config.yaml
num_hidden_layers: 12
hidden_size: 160
num_attention_heads: 5
num_key_value_heads: 1
head_dim: 32
intermediate_size: 448
vocab_size: 2048
hidden_act: "swiglu"
norm: "rmsnorm"
norm_place: "pre"
norm_eps: 1e-05
positions: "rope"
rope_theta: 10000.0
rope_fraction: 1.0
qk_norm: false
attn_scale: 0.177
bias: "none"
tie_word_embeddings: true
parallel_block: false
extras: ["capped logits"]
init: "uniform"
init_std_qkv: 0.0372
init_std_o: 0.0
init_std_up: 0.0372
init_std_down: 0.0
optimizer: "muon_variant"
learning_rate: 0.000858
lr_mult_o: 1.5
beta1: 0.9
lr_head: 0.00598
warmup_steps: 200
schedule: "cos"
final_lr_fraction: 0.0
batch_tokens: [8192, 16384, 32768]
max_seq_len: 512
doc_mask: false
train_tokens: 241300000
max_steps: 15480
dataset: "wikipedia_en"
Each number is 128 + 24 x the weight over its row's rms, rounded and kept within 0 to 255. Layers, rows and columns count from 0. Numbers have three digits each. The size before them is the row's rms in percent of the matrix's.

# up: layer 5 MLP up, 448x160, rms 0.0688, rows 285-340, columns 32-63
# down: layer 5 MLP down (transposed), 448x160, rms 0.0597, rows 285-340, columns 32-63
# gate: layer 5 MLP gate, 448x160, rms 0.0694, rows 286-341, columns 32-63
up285 100:113075083111087149113135077122129134146149066139148112154135100141131113127094113145134108108115
down285 102:117143140140137133140105136128137141147104186123141137139138158133140130108137161122140103132102
gate286 111:095133091126089149168144077110119119112142087118114129145125110141124070133099126132087117130143
up286 107:133145132134136103074127162104137151151136117145120113144133144080132148137130102121122130173143
down286 108:120135141138197170106103126111130112125132120138105099116126111120143080137148103129109118133095
gate287 103:097137130094095167120107096103131124139172120127159145111085139107156145129091102082049170130122
up287 108:197117145127160110101152127104124148129120148133130113111176150117132098106127146160139102144176
down287 102:058111129113144123121092141128183102162129139118141132150096108109133134136100122103075129097146
gate288 114:115157141159139115118143117141145142114138142144104155112113117088140159113148138151114087131172
up288 110:114164154115156147119089130122154140154108139116080163131143147132114100153137157095123122110116
down288 110:169149156171104133080146114127173124106114140112118118152135145115166107158126125160122154154142
gate289 103:093102077135122113134110142098135131131128104106152090130131134100108147098102120062149176138153
up289 103:143105122131123111133141149068151134134153133155113139110155170173145137135145108139135171093111
down289 106:075176143124112128157119116151109138153140111123172102142114129145117117149131126080138091118152
gate290 113:100130117149113100147130138084210136109087133124132155099141106157144146122134126147153135170169
up290 114:109123150119135129112147099104141107080139154137145114105126091100148150139114122132123104103157
down290 111:147095119091115142101129104098122125140111141159117142086154101148083130189173092109112113112154
gate291 086:093152124120131142134112137131086125137116155143154137138137105098111103141053187096113115148084
up291 090:089073119136133143125122143136130095134140157100133143132142118114087176161117139127169109169134
down291 084:146108114136127132138098101092138120111156100132115105084090118154162105126143084133101138116128
gate292 091:103092129193145135081130095127150116116120129122127128111132125141158107136102095110118143135135
up292 093:129124134088136138098095126111138113138108111100130102131133163119101119098165096112106093139168
down292 090:158116127153117127174161123183106108135108112116155133131105101108133121140150145139135159144124
gate293 105:094146109133157123144091127097112122145137129146094125201136162082119115100132165129124138120185
up293 104:086109158152122136131116091139102152150110159139125131136128116130118141109095124142183161138167
down293 114:174148136109153110126136122121123129091161114134117141127104121133156136120118112092131085137078
gate294 101:098112120083140088127126138137128137105123180152120139110121146114133111109115152110130126137121
up294 107:132107129130152124142133154115120118147109113121139100114113141148082135140149105105127130124115
down294 099:164150145099129149094147127120140124096125125151135146132077142111135123118120087120146103129149
gate295 097:132113117088122077159152156166153140099161112130118140134121101135106135115168119159143120096138
up295 099:119166090125141131087120137121131124133079135123138101089169174168137162109107122127108126120127
down295 100:099091112092115098158170121147110132137078115147106142168135101101089116163135124138113151137150
gate296 106:130142136145110097171134112095200122085113113068168156114109087130156129140152134153140153140110
up296 105:121115143116152118132132099129131132133098144140116078133132123145118144160115114108094138111152
down296 105:102103133092100103142095118147117116111138123157130162169130136113146119161110135136126145126122
gate297 117:138178100119164120162137152139132081122108118146146117135081119100104096117130102111146084136140
up297 109:130134131088144110107139087165136113104126124086137148148149125113133154159140131100093121141137
down297 113:118123126178127112146111156120155106126120154110152167091158151158132146103143083128145092086121
gate298 103:165089097128151155115114103124173157124145134159118116108141104145128168149154078127116115128163
up298 105:158129142086088122099113108100104144124125090111148114128116125125109132140133146140130127136121
down298 097:092177132136138113158094125144118108153106156144176138138131123104115155131073132142122143100100
gate299 108:161137111103107117148127137103093178133106102129124122146128114079128165119132108134134136111087
up299 100:165116071188143061138119152095123151125093117116160126119127134122123101099129150093130138148074
down299 103:106154126141085163155156148185115112134170126143129131115138120081102139124141153158144130086134
gate300 096:120116156111104094071122163118126134141103097118160142129133129140176149150123146155075123095088
up300 100:090143127104135143109163144113140161109135138137089157166138111107108134139150148113150131133177
down300 097:123164141101110103093108140157127124158113148108143110123132151119168103144128138125046099121094
gate301 088:128127149123077114161144178136096128102099131104098101158096105133135164119143134153151161129132
up301 084:136092163158152152161142170101141090158130147156159132142158152103149084153121108118082133112127
down301 083:140145083135133097107115091111122140159119096142152109089142119124091127115112138123141111167162
gate302 097:128142150098151151106169139145144172140146081114111118141119086116133149154134127105124132087111
up302 095:174105120101091105116144123136108150189107129080174109124135117117153155150122146132116133092161
down302 092:139143139095150132128085117113145159105131140160086144081120157144126070123150170142115136158101
gate303 109:123115111142153133130106148125152172152089080072120101117115152138145112150105153158128175166128
up303 107:067145122133141148121144146131116080154113102124180099115107131144155132118104137146096134175150
down303 110:109121137174134121128093187118130148140097128125114113129079122114140126129141160160138141144130
gate304 103:130139097121110117116165111122177164141083092117144105128112151147128139157124144140147125116137
up304 100:097117162132162105125147128145104077169111171112151154121099089175118112134187130101109081082107
down304 102:156138141141099107138115134108160125129143040145140119142115140097122137120113096157148124141161
gate305 094:118121130139152126106139130138073145136106103102135135157150151163173130127160129141092098152135
up305 103:121102162168122131123179153121112146133120147167130093097107077116132147099088158137155172135130
down305 109:148115122121142099095146150104118143128116131142122157170133112153126128100107113103125106155136
gate306 089:092129149090162144140123152113126117112124154140154122140066076152122129156090077130128117128115
up306 088:130131149121159147136162101175138115104133142171141145132137104112149086137129126111178158074109
down306 092:113127098161115108120136106124179145118112118088110110132093129143079133083160133119109116185165
gate307 105:136127122111136113149136097155125084122098176100061107119092123159139097115079167139120157104132
up307 106:146129133111147120110140104109122119127127098113122158076123119114152112123126112166139165123069
down307 107:142098116133112065099112095121128140124122189155128133100130111106118124141126152101140125146129
gate308 101:123140133119102113153097121145125148160113113136140149115105161156109139158145125157130134096119
up308 094:148158143155109093139123107135126130149139117136111132109111125126131162114141140117084132155125
down308 106:103139151164173160166137144119092190129129121096164123116141136154083143132122124145189131111123
gate309 096:116111101079142122144132143111092092164073097151143102126119131150095114119132112131140161129110
up309 098:110111165126140139168127126107076089147148111133181182156113126124131125096154136146135144104123
down309 098:143137122116113095133091135110124130163086107156099095125105149139080124137096146129142126119160
gate310 103:116113157110152133139106117135166147169109160113194148147085130151140127148144120113110133115123
up310 098:124110124119138150137109100086166159109137095111149154117073113112136127140126180127103110181085
down310 093:155140129122100069077162121137135128164102160114098144139142159115140154098145146134174159097154
gate311 106:141115095146119114182138132141111124110145129131077117129134175143125124125143071143109112158124
up311 100:113168146112107156125063120096126140119102168083156118130096088147173132174150164101111161149086
down311 096:094132120181079138143087118145163145142138102179074158102131128130128111096097158143166116136183
gate312 103:144132111167118129123142152123117127086168120150163126141149126113130125160076122114104104149148
up312 104:111118117118123071137144085098127116126108174130149116162111115090141119101172186169145154129107
down312 103:133130121142157133158140134125137104091140143116130129114170151087117077126122117132109110176101
gate313 098:128106129103122134101097122162099152134153102165164117127148127121135139125111108141123088135095
up313 093:102069133135135124154105098113149171122123115140160107140094178104119082139167122174124109108140
down313 098:128102142086094134145121140183161117118147129174169127121128081146128182122133131134134089168106
gate314 102:130103145118169108103123130147105118113152107144126117148121100149113111157119143157099111159122
up314 104:108155153155136113141136144097091159099147114085149119102126164179146134084112115129085149173104
down314 105:140108109100112151190097136129095116135100083135118140102145137118137107168155103128170137133130
gate315 099:105142108159164113147129139181125165152124117128140128138134126154115155178111137150097113146110
up315 103:094145150126112144122122118132112110150118133114111116123117138141103142139111104101155142156167
down315 097:203143063139137095100104129137159170150109098127139147133144110110144103119107112158114093082114
gate316 102:145131126113141111140123109148133142116110137085138129080124138069127055104154159128146126159096
up316 100:131133105140134138126110123128087091119096092127092149087137120109119127103101161101096125150162
down316 107:076084142088147147088160130120147094092152154133122154122160134114096142156139128099168100181143
gate317 103:106152102105136141116118128111150131168099087139141168164115132145120098133119076146132132140164
up317 098:116155155131119130088155103124159141188129134176156121152149162104155110124097163150142085115192
down317 104:149117115118160095116118138141088158123140116105133099105103108157136097134142116112142120139055
gate318 095:116104103091128134146145142126134134121157103159115108082122089150125138131110158154123123111171
up318 092:133121104144133123136127120136129106141155096147141121106093130164151125129112115134136094150156
down318 091:122134134149126107137134135122128194131094194081129158187150124103130127162191104078119127086108
gate319 103:183088137159128156091108147096180096127149134110125090130120076128104197118110147110102140161109
up319 105:078140129097136160135111162150117126129079155091127121150106120130126107114128083111134138112117
down319 099:120120129185135136140102117139155128141134154139114119144122142148113124125114083123102160132069
gate320 105:135161157117134089134148085107102167114139139110142159145100177141130140153099096156108120135100
up320 112:142114135102137112094114063095119131121146109132157143157071117115155110121159131113144097126120
down320 105:144077121166101163111075174134137134130114069193161135128160112150144150127136111144129107124149
gate321 091:128113115153149088170130115128119122119128114167163102186130100166138118141138152143126098136085
up321 092:139116092163155142099131142092144140107127131101099124127100095114094105146103160166178134139144
down321 096:127109140112117138144141130170108104135119120144138156142141146147131136099082116096089131126164
gate322 106:127150134100169121154118163158128099078173134106138125108110156153106151115121132100119120171123
up322 099:101136146144109155107120154158106163154085131169115157166123105141120099090157107126148083140151
down322 102:120145101096122126154106118154131106102150183148160098127112146145147132128103123120110146124094
gate323 099:143120108136109145132151102127114174119109109128121154150106141128140154112165088123157089182177
up323 096:161104156167142147148120069136158120154133141177072193086104125118112174151142165143102131119061
down323 097:094155120116130138095135155085143102147110123075171052104143153123135085153080107126128130120166
gate324 098:165101134115124114139135139147090183130089125167110149151138124151142138125125136136121105132152
up324 100:164112117100129106144127151133137145139090140159118116154127128122140175124137110127099101131142
down324 093:094120137193137151129112135120137123149142115099114147121157133099099129121129120127165143133157
gate325 095:121086122097136152112126160110174122105116109106132139061114124111127166147143106157151118125118
up325 098:103101129115192157149128197115135127153115141148160148140155111115105132109123152124150116109116
down325 092:153161132102094122105159121118138095141152139128122102171084132138154115143114133101141112145163
gate326 090:140093165159110119137113098136085176129134141100127152090162112134128142140147126153145135134127
up326 088:122161162129141089111139118123089161094134136152106128114133171091132169122157084142135127158112
down326 090:127088097157109156138133143122145121150106119125121129151141128159141092156069122107124134085130
gate327 105:140090127121133108135102134109102125130136151140103118110125154119112153118151172114097073123183
up327 097:104122106127157183143111120094085127102154145163143120086115134145167131134134131138121102143105
down327 095:120136121137106095125141118163146132154110133142095129138132152162120136122112095123105120104107
gate328 104:109148106136153138130169179140112093129154104089162119123154159103156190094137084125141138105148
up328 100:136139164144126139117108129115129125115170130105085103100152162109158138098142130097133119101120
down328 106:132104109147140100135144172099154074151129117126114137135129093109086130128107151092133101143104
gate329 107:113070131111144150138123138098173143188139131132146153124159146159131130153123153172119142117114
up329 103:147151109123110123110143157115103083189076180123145124143089107124142097112132110124137119117128
down329 103:108132127081152196123108136122172153100131127082118144146078151169118138110125117133121098080158
gate330 104:126105113105095094070105133099100129132106146089103176084135120172077124148145183096121078141090
up330 109:144151117093109115096145142128113136097138094115105155174118162099124110120123151118144154129164
down330 109:159121152103107190128163163110095112135127094157100140119147114112133138164131113136160119145130
gate331 101:124093108110096152131114120090107142148106118103089142154155176143132122158145122150114169150146
up331 102:124143151149117136100089139131151128130115167086102108114126137122096111134115158101104116135131
down331 103:141151137137125119111122135101141175139118152096133137152141164151138116132147111151112112146163
gate332 104:171127135123118159144158133156117146122134083134103130114160149139102129095117120144101074122141
up332 097:109142077133124097126166107128139126135141104125127116096105135133135082088122146100087143108127
down332 106:172135120095153140088145147152101135104083098111104107107150165129159153133110143135106103101089
gate333 103:145159165135133110125112073152125111140165155112120108137115098143134143079106152110082113140125
up333 102:144105146104093070101147124129134104117160107147179116150114086151109103094154159118118137183130
down333 098:135151141060074146157132139133118140119097113125125124138135112141128128156100149130113100098147
gate334 095:171118142153096147137124112145154093152142091180105146117098152116157164159128101157131132137160
up334 097:123156168171142157104117095143153101115130103121115137137106130196118090087131145117084146158108
down334 099:160103110122090168160124072110169093130136127126094128124138159112151147184135120155133120161129
gate335 096:085084125131128114103084123158101110136149099145123117110148116121152092133160157114111145130174
up335 099:152125127154134159160119140103138072106134103114135114066107165121155175124122119196097137140099
down335 101:092123127091115157146133107095112127138115174137086113114124151115097105141124111111142128155133
gate336 106:161160112128104131092172153169109106113109171129120094112169088175150153114085098152166115121102
up336 101:123093136137126095073122089122126150125094131143136134131178087129100129091123131131171142146131
down336 101:135129116157161144159127119101083113129161127117158091153058162108122141117121114125086167120155
gate337 107:091123166086128126141146146150127158169176124112110151183144109173107119111146102150127130114183
up337 100:123104138152126111120176133138088122120093114134139107125145186146114092096120107126167127142106
down337 094:161102086142110124125142092155170114133134125081126117170117090125106199113118106110118136122134
gate338 100:117125142138127131110100094149107133137122146150076135154128069134126159164129123158131132130105
up338 098:141162090121106169135136168147128093054131149122144119142114100154132160156113120112150112122119
down338 099:131117133190104106111119154118153153127142148122182125098140147175125102118121127116098101137118
gate339 095:127142142131156136107145156134125159107119068145143118119104084160151122047160126133132143073192
up339 096:121135122112115105093120144132119123161111149137137149170202095124090152124116098140137138093116
down339 096:165139129143082136135161093151139163111111126143114127110107170112149114150137147088121144156099
gate340 080:118123083124135162109151119123111139140150131157101121123127142165109126119177120123115078114116
up340 088:120121164117119118098065129134171182113139155125157142120168144117140126169111071103099115125131
down340 087:108121069143152111177161111128086057113135111138110144134111093086113135068143133105156122088096
gate341 096:131131113139141119118153114119141101119149144146104119154126125095097109149142147134089111121134